Weights of a small transformer language model.
Size: 11 layers, width 128, vocabulary 2602, 2.58M parameters.
Architecture: RMSNorm before each block, rotary positions, no biases in attention or MLP, untied embeddings.
Training: a variant of Muon for these matrices, 89M tokens, 5721 steps.
Each number is 500 + 40 x the weight over the matrix's rms, rounded and kept within 0 to 999. Layers, rows and columns count from 0. Numbers have three digits each.

# gate: layer 8 MLP gate, 320x128, rms 0.0688, rows 221-251, columns 0-63
# up: layer 8 MLP up, 320x128, rms 0.0667, rows 221-251, columns 0-63
# down: layer 8 MLP down (transposed), 320x128, rms 0.0593, rows 221-251, columns 0-63
gate221:517480601545497548449484513499468534497499508490534464466510476547513434522532532527451503461498512508522490454515445499513476551448427498482533534456549481505450467491525548525498528480509504
up221:469535543464529535465465496512551540528489490453478483465525521520539588532500491488479494521492467511478467472482485524543517516549467494531461471432555435577536496487503471442439521474527414
down221:515497467497535469480509473504467485483461454547519516439458543524490474483545495458522499480471549538537543505506437496514575478481513478544516525522452485572474510504468496498481531480467513
gate222:547437482506487590479510535527508513462476493484521530430555502546479550482534490508532498507459466504505463517472505489478587497520514453431528535530428545454533554597532502499495554517470500
up222:515484537458480441478513455491445533493504533553489509453549497508501498465510483498485457534548475518497538485578542509484483471459509454459462490495520596436499446521489502548479461443508521
down222:531481537462574474492466502550566521544500494499511492522450440552562551483490498474531531505530470602483473420476460547475425517508520470520512571516524470531570522499472504510530509585481566
gate223:504471466513506498551467534428513510437505548585503464571483506514497557448466567492468492512568462473573539496509512534482492494489513596490512460506490487466513531603437501439496537497595542
up223:533465499448468541512464579486532448489560434505469576524529619548537551486444488455552544582512524442449472502509462476514476364487534509493474491510495558497511446495462529437499495533462472
down223:489524478557561583536548480486542466490536489464493519536487533422432509433501555501471508465483524494480512510436507564479593447486428437447531477480511596501465508467489561480441570467553567
gate224:492497499584487461584517447531459494503512505513443489473533498460543544569531481470479552510562518525483497546476549505520490529542487467485572521486471466494492557467565515503433537481504459
up224:522534475575545436473527465523489416471535538487495468469480523417491541525476556465477510488417522479464625473568552534495512499514462499533574462453495514499539532471473515499457463518544484
down224:474506487560505498522542398615509430493505448531428449534479503440529480517541476510509490514556501595509483475502544500494500539495475541511526542499508495533489525498538465495442482511568511
gate225:517439480573440531470447521533516485518512452513469523507492569443436525492534539463500538499466497472516463474527473526543499497505512431502469535485465486436475464503539491567535439524488505
up225:485516504564442504479535546463524479525507457495514484524469511468464508522432486476519563550479527476507529581484470483501489496446475427504475449581430462461519455496466492613494495522453487
down225:453532472572524424528479493526503457530554522497511475544501583323456475540586537510475476500468508464495505493491455454459510537455544494543534501508509536468562512520569469580539542527457563
gate226:505512511568479474498525572475511479461544509529484453522556553543521459488466433583515481568561525517497502564504517505564466486551478497441409447559534465449491515484507432472514530497548488
up226:415502477460502424517429507511544511499499441528529562521485488536564498497559482445440478460417475496518558474507467509472476447406552483568559402472482458526463465574503583529481526504441521
down226:496435493448521512493477394473517470546495456478530555549432493511517478506509459449494531506469473526580452537451456504453525522480453431498468499492440531518512510545504641451509460576497479
gate227:368464528508503456553463475493549567482486517480581503473499474480455551519536508473511467534453489460510451482491502502423530467448410546477511492511499540460540542478482482513499552535517568
up227:493593466512459491511493416511506490530538550509456561507526511467475451434438527511469527512550526454482445526419526514527476500488492475561489494505523529442514515537495525526529455469512501
down227:488448553537487509524533513471503455478498561486531505463483435491497490475557477485463506482552488536546511472519460421511456433550538520481495524586508545518473536477599538539525493510519578
gate228:566523505529578444494551471515503479511434515515408508514558452484505498440501469538605400483517520500463528535562398529486514569504495537495466483528451559439479479545523541467545509463477511
up228:529549505481559505445475410545521438506496488493521515552518528550479438446505587507477540559556580524503499548558541415494498529496482445464506500579466449498508491507468490520543443448507524
down228:469518534514570493520545507484548500522493507532481423519519562539510419536464443452551521480507501453486507488535501486505515582458521487503529520501455571451532486632493533572472531474560476
gate229:479559469569434505573538429430598548460447487484516498483498503540541462547503514505421476475522481530479506511530539497512524541496498523518547507491538528465473523567512492521501481522491471
up229:504459493490525485452434561545439500510534448499477526495474506471470460415477511510513485465536598510531446507497486494544421426477486473514471484536524568563567494427505517448523526508516505
down229:481438500453446523487488522512454548519572530513478586509500542528459484430533462543473553474469499421520467462478500515518441476533435421508553500464519466557521510465450472420534595510524458
gate230:499431441502490473521563520509481531525566585526411478472464489481486548413566475546486497516474532502401531501456524544538522542552459508522455468487534473488479489484511544433528455487426412
up230:503477492497535484539503452538544525500559531508409448499472449496549510522477442482495556469500549518501499460451462523450464483501554524544522522466564475478523542570536475521503520558573578
down230:511526534621537533521433435548527534441482467539447471515507610450511508541458456488442474498455462424537541552451517490514574458499475532523538488487526539477548467472446455468418503543533556
gate231:494519469513462485465475523479566439559437500533465503456483576472482535513485405510552443510457452496484408486525481541515477493529552462514425553481566497587501551496515484440505451558430489
up231:508487388552479514505497483450509550532504546502487545565501542494486455544507440554537512564429535515486463484493448479468466514531541511501530424547509557458475477617465505537544530542563511
down231:546480510524469519465467517481477518453516598497515541462562533564499542517483467513499487504490503440528501544498492465503570496551489474456572526534492559511412491537466450503480498484512493
gate232:529490507513476518483607520542543533469562566466586486502513562418448551475544503571462515482477488460547426502472524495470533440511475502512489506546427514517541500509558541469536516527478456
up232:473524467551556442459560518461549500469490513448452480406585503549500462493441615520527526463491552501478497568491491526451543494510505513568475561520473521595438465556559609514487433462508505
down232:501491594511499480563455512444450465539525535451496413523464446573551561525504487407505493486513482485465477424508503470499511474527495501466457546486483475468421516520511448471517593478539359
gate233:511443508476493452534587490442510428482466496516515485471495517487549508436531472489505555580508461494484554528484501476454471444478492486545469446497469411469512428456553508443479510433514456
up233:457438497474480497536485556552525439501501500550555518472491589487468553483495548503476436470469557535460459459474482507490476546462524514450446573477538510437469556552521457512481562447491531
down233:504461485447473476581447545529537539463530487503564508469487420533476508528489482490565465499505550513477412523460471563510436472421491436477531510509524451636466517445472566490542494541508436
gate234:406494468571494494495521468511516553474440528495535492519502498489496563457522571454562422587487474534494594424476435460495456469501525475456516509558474491471474440509475546507576456487448523
up234:423508523516498523529519513509483552462517439448530495466486535512399511513517546452469564550484454547470523546405480422451503402581438484567530513523484470520490513485564522583575517426460516
down234:501543445503550554523525415495515513409523521583463501503448446472550525545507491479493501468530483492452525539496548516526520411516582522489481490517492542512568520435481500521540540546512571
gate235:500450496532512559541458506480462496496489515415539520528485563555475529551507528488464520585520468496518420468407484521424537493486511552507489481472469502535475495532496551587574530530473487
up235:500505552484468573495513490447457444458447535480513535540445482521546517495448508488517499523483545532463523423466523473539515453554472508464495510461496478486462478518463509590488599505534456
down235:470543450514421514506507534498538502427475537595495449518447510524463516506486524491468464517474544547595545505563541511526502522480517535457532492496501553459583565494465473460519449533508506
gate236:510535508515511500420474457537601479448465470394469566459514572547469488565503444480509456522543531415497518433521483490599483397492480479519506477544441548458580467521532451468437559541531545
up236:475467506560488519507465502526496500520436490549503454469557499529533585494479528461498463448557483587525474543518532523447519577495459461477438542567519475479439467481517522458489585535588554
down236:525528474494530500499429484538478524515558472500503517463492504566493511457458517513472517517518454486518475512445474544543461543444585465593480509517465479538479408510457558481536454524542496
gate237:562524485463529535482504532563476480458435445568488482455537499526533524482505510496492529429461498500528496530515489543572555542430447377566439530496436497540543455477528471555493514477552499
up237:479474463536412455466556451496535564529494490478528496451584488477531515542493486476517443567449511501536483484524462439472443461524444474512435454544596541517517522475501468490485589405482499
down237:513500455482487479449545594518469527494494468506551448449472464487537502392504504565499497525558428507446446501490420425490528510449527526537513480538511511502518467535458517555560533467444470
gate238:428482476510552475528444546538536505504468441515579537514477494593463516516498492482514543484555441499514459503600511459577509490520491502451529495561491448458477478453457473448516502513583477
up238:513477505541443493435518508479557497510511496486482456546491581468525403507548488433528521440556534466463540546498522489508507528555412434410504484492461528447455594552474577544503542492546560
down238:555512535545490479483437399520584526476456540484587534555480511538535442444474437503480500578476507518565523460496496563489495494516538523458482523483494517585486501489552515488505488513511508
gate239:494472434548482468443556524487471470498528541469421496517471470494447569461513496419425491428430495474492416538417540535549449408491551537522507536535524498511455484469533540409479522396554567
up239:477463446473455484498501391454541493499479642505526538464457568453540472518507421433476517426508464507534456535556529499460515444500497522518491585458440548592559393529461532475493516469628460
down239:474409472563522455413418478507451548495497512509494533458510499466473570525555411514513475415451494523433457521434530429491495529441575507501540533501511527494525529398498614492507456555429486
gate240:479440405517432428500459516540578467426531492443482497471458477446517458524530444519479485527504537493535503505535501523484473454476441537530479475518446474496487474502554534482518542482448499
up240:471460478541510493505490550477505512542552566488478555464532430459508440553518499451520532475498489530500588509495475518503484483510426553421508471522551523450553553425527479449552483441541532
down240:516468502512596539454470498451530464444461477610451530509522513453518460510531501476465502484525541544536478584503557432510477529478505466520531455479399472466454555487549424510532457502539436
gate241:509513453494552488488467503559452487501504484496528506487569383500462473566512466498480569475474538501410520469562552494529575436502548486468507583516511521561483553417540428540486442574507452
up241:553585524475469536468512516463581514526465486535562495463522486492473492517497499477365479513468471546401506464442486500441481527504435495531527496413551532504471484495571432474461504506464495
down241:477428503473496488493516488560462487517514541514501450518483497560513400534525468492494515569471530504533535516501495471556572545490572525558540525565437489370467481455440495533471462462461469
gate242:451506479468414499462488498505495525536494469490489517533498517453441540602428447531490516458445429552561539500473478524518476535492513506465402491529481481501505527489567455488519510525550492
up242:459497522526482435485529529512467458537470512474491478523469530502498478494520493514434527480492513456471521521520502457519524464479510561484535495565528452386542501535494509459490469504568557
down242:536514511465459513526500536512513456515525444492490508499463536427460511515502440536558454516470460542527509513492510550542512539526438510448587447516461474506464502515441481514419509540522552
gate243:468592512472498564548465506466464486442539497507490529463527489462496521481524493455400514520565510429531503525476488462458501462472547560428466418514484544529510474545491541489573443527448508
up243:521510514556477521509480559559528529547465514508491577470537579586493468469581407544533419468525498524482499437509476510529478513544560468486503532500542481413415489541470486469527489518467514
down243:488458450541534491480470471527435544453464439524476424486483552463470543444489479512523553471485461432466461532566566515505468482524443491468519522534503445557476454390484535449421476457512496
gate244:420487533458512460508477500521449517507532476513528449449546455529519554507497514439542527531562505539504415465537475545509444508437433563504472507502507538544507476490436471478562554437554520
up244:511492531520507538459503536495496494488523497452526414448428520486423599559498472440450507531527453531479470441550540507516514469477429486554421554460511457549470479454501463501470537530519483
down244:465510502535477456462479468512534518469565496477484520524550490495538486489501607404555516548465532517570495501554525526499540536462449489528465462515498543421477542521573514505527476408567492
gate245:517512445545525518606480517456408560521482503533557508437544475552504539542486521504440481542534507465456562429493551543516535521485492488434469501481532421538503490537594461542584459460549510
up245:486513467490500525498410544496472528552482487467523485511568489495501502523518529462510516455529430544508483458528482515506429482577450543538444493575496497458525509422516478532435534541554441
down245:444513515457444501520410504544466462520475493454490511520556510414506501504526563497481543480497530420436486491465493510483414496576485494498484527529425531484471492627512433521540574529508542
gate246:552509511508485547511500491501480496521514506461458444514513586479531473497507479480503481472546581412506519504473572533511517558558552512493465483506466469488541423538469529509516493439449476
up246:483515483449521459524539501476484509544465506477475460430536463488543503483406480537492513545480507497563482533463443467499597505463465540570523513497499562535474523490478561491483522468391522
down246:531494505534410491529529558487527515489507473558528545490527506518477519487495479465518481484499470513491461435526496467514436459475547516511466480542454495532495471451455461431556497553568442
gate247:525524486477494488491510489500524505525491468449502481471507546505501501502475444486464508519537438528492493507521483480490545518496537549519511514473449540579488466473446431521471519500520467
up247:445503448477504491513429510521521531496508563498481494496553504469460559511497422553505444484528493529522488551489512486484495487483537526494513408472476621471502509544597567528578502447487498
down247:471506551506493492491548470489463490522488486486484510482532501481509430494507527475483539537485509496440530484520453523498474484493482466506476495456512446514483471496477428470475475482485483
gate248:480500470533482457473562516517523556495469488500471488497582478597555552557506462516484555458462438547454499512497476551568509451465507516447532541497571523537510508464540594462585454494524527
up248:486503458413483499441535429473548478553447486494441587448496506493534484584529480455523547496531579467514518533510571485517480467461548481495466498467532532468511515458492447514514442492517425
down248:450547455441427505571513497568542479524555453474481458490504466536499547526516468506394460578397523452526572510446556456545461568529414475512495489473511470536618466522503536415473515491478505
gate249:495603474430440478515433431441476498453562492504526614518452539547460478482494397509526448468457481466469442427522575500553488445513416547434481544616474443504491478485486514531548436472414458
up249:539570473469525401502442457528491528447497515522458521509489551516476453441520401571435461493497462586474573476482506507548488545575459427482511547551487493503578480547509509533526465436490513
down249:506496499465444409525491513471512570373544480497499481490507540532527457480487482536426481521528487495441570530503563600461460522537515469478531506491541442482505406576483454497480529571493479
gate250:455451460506510482531488466503488456464471468492489409479582464587510537501559515533450487444526458478446583478474525527546489523432536516487507462509439541499534547522527528428431494552498550
up250:389539527542407466504470529526473494482505536454466529512506523422541565400521438504499485496514481469560479467448538520529545505568501524557508518571507533515551546489529467466532557520488453
down250:502477521428470543531557540507507507510486504502554521441512437641478514552525523539492536465538435506433505500445470511480423534486470527466478473450595503531542445484503521527560502579462492
gate251:460530445475492514561500507478500444487446551510568470481516484543400530479500506478557531534491472458462497473577461501461586484481522516474476469469531472534518451602524540572544467520477534
up251:624529508495571536465477508476433520556558470481426547510499521456540609530528503545430465499463477505560446506531464524408516515463459509549539553478494521456461552525493600502512459510518506
down251:486482485402467453573568564496538464547519495459503510428550428484457501522434508494547504479427510487463519520536488530486548437556540577465510529451622450496441547552499412592539543542521489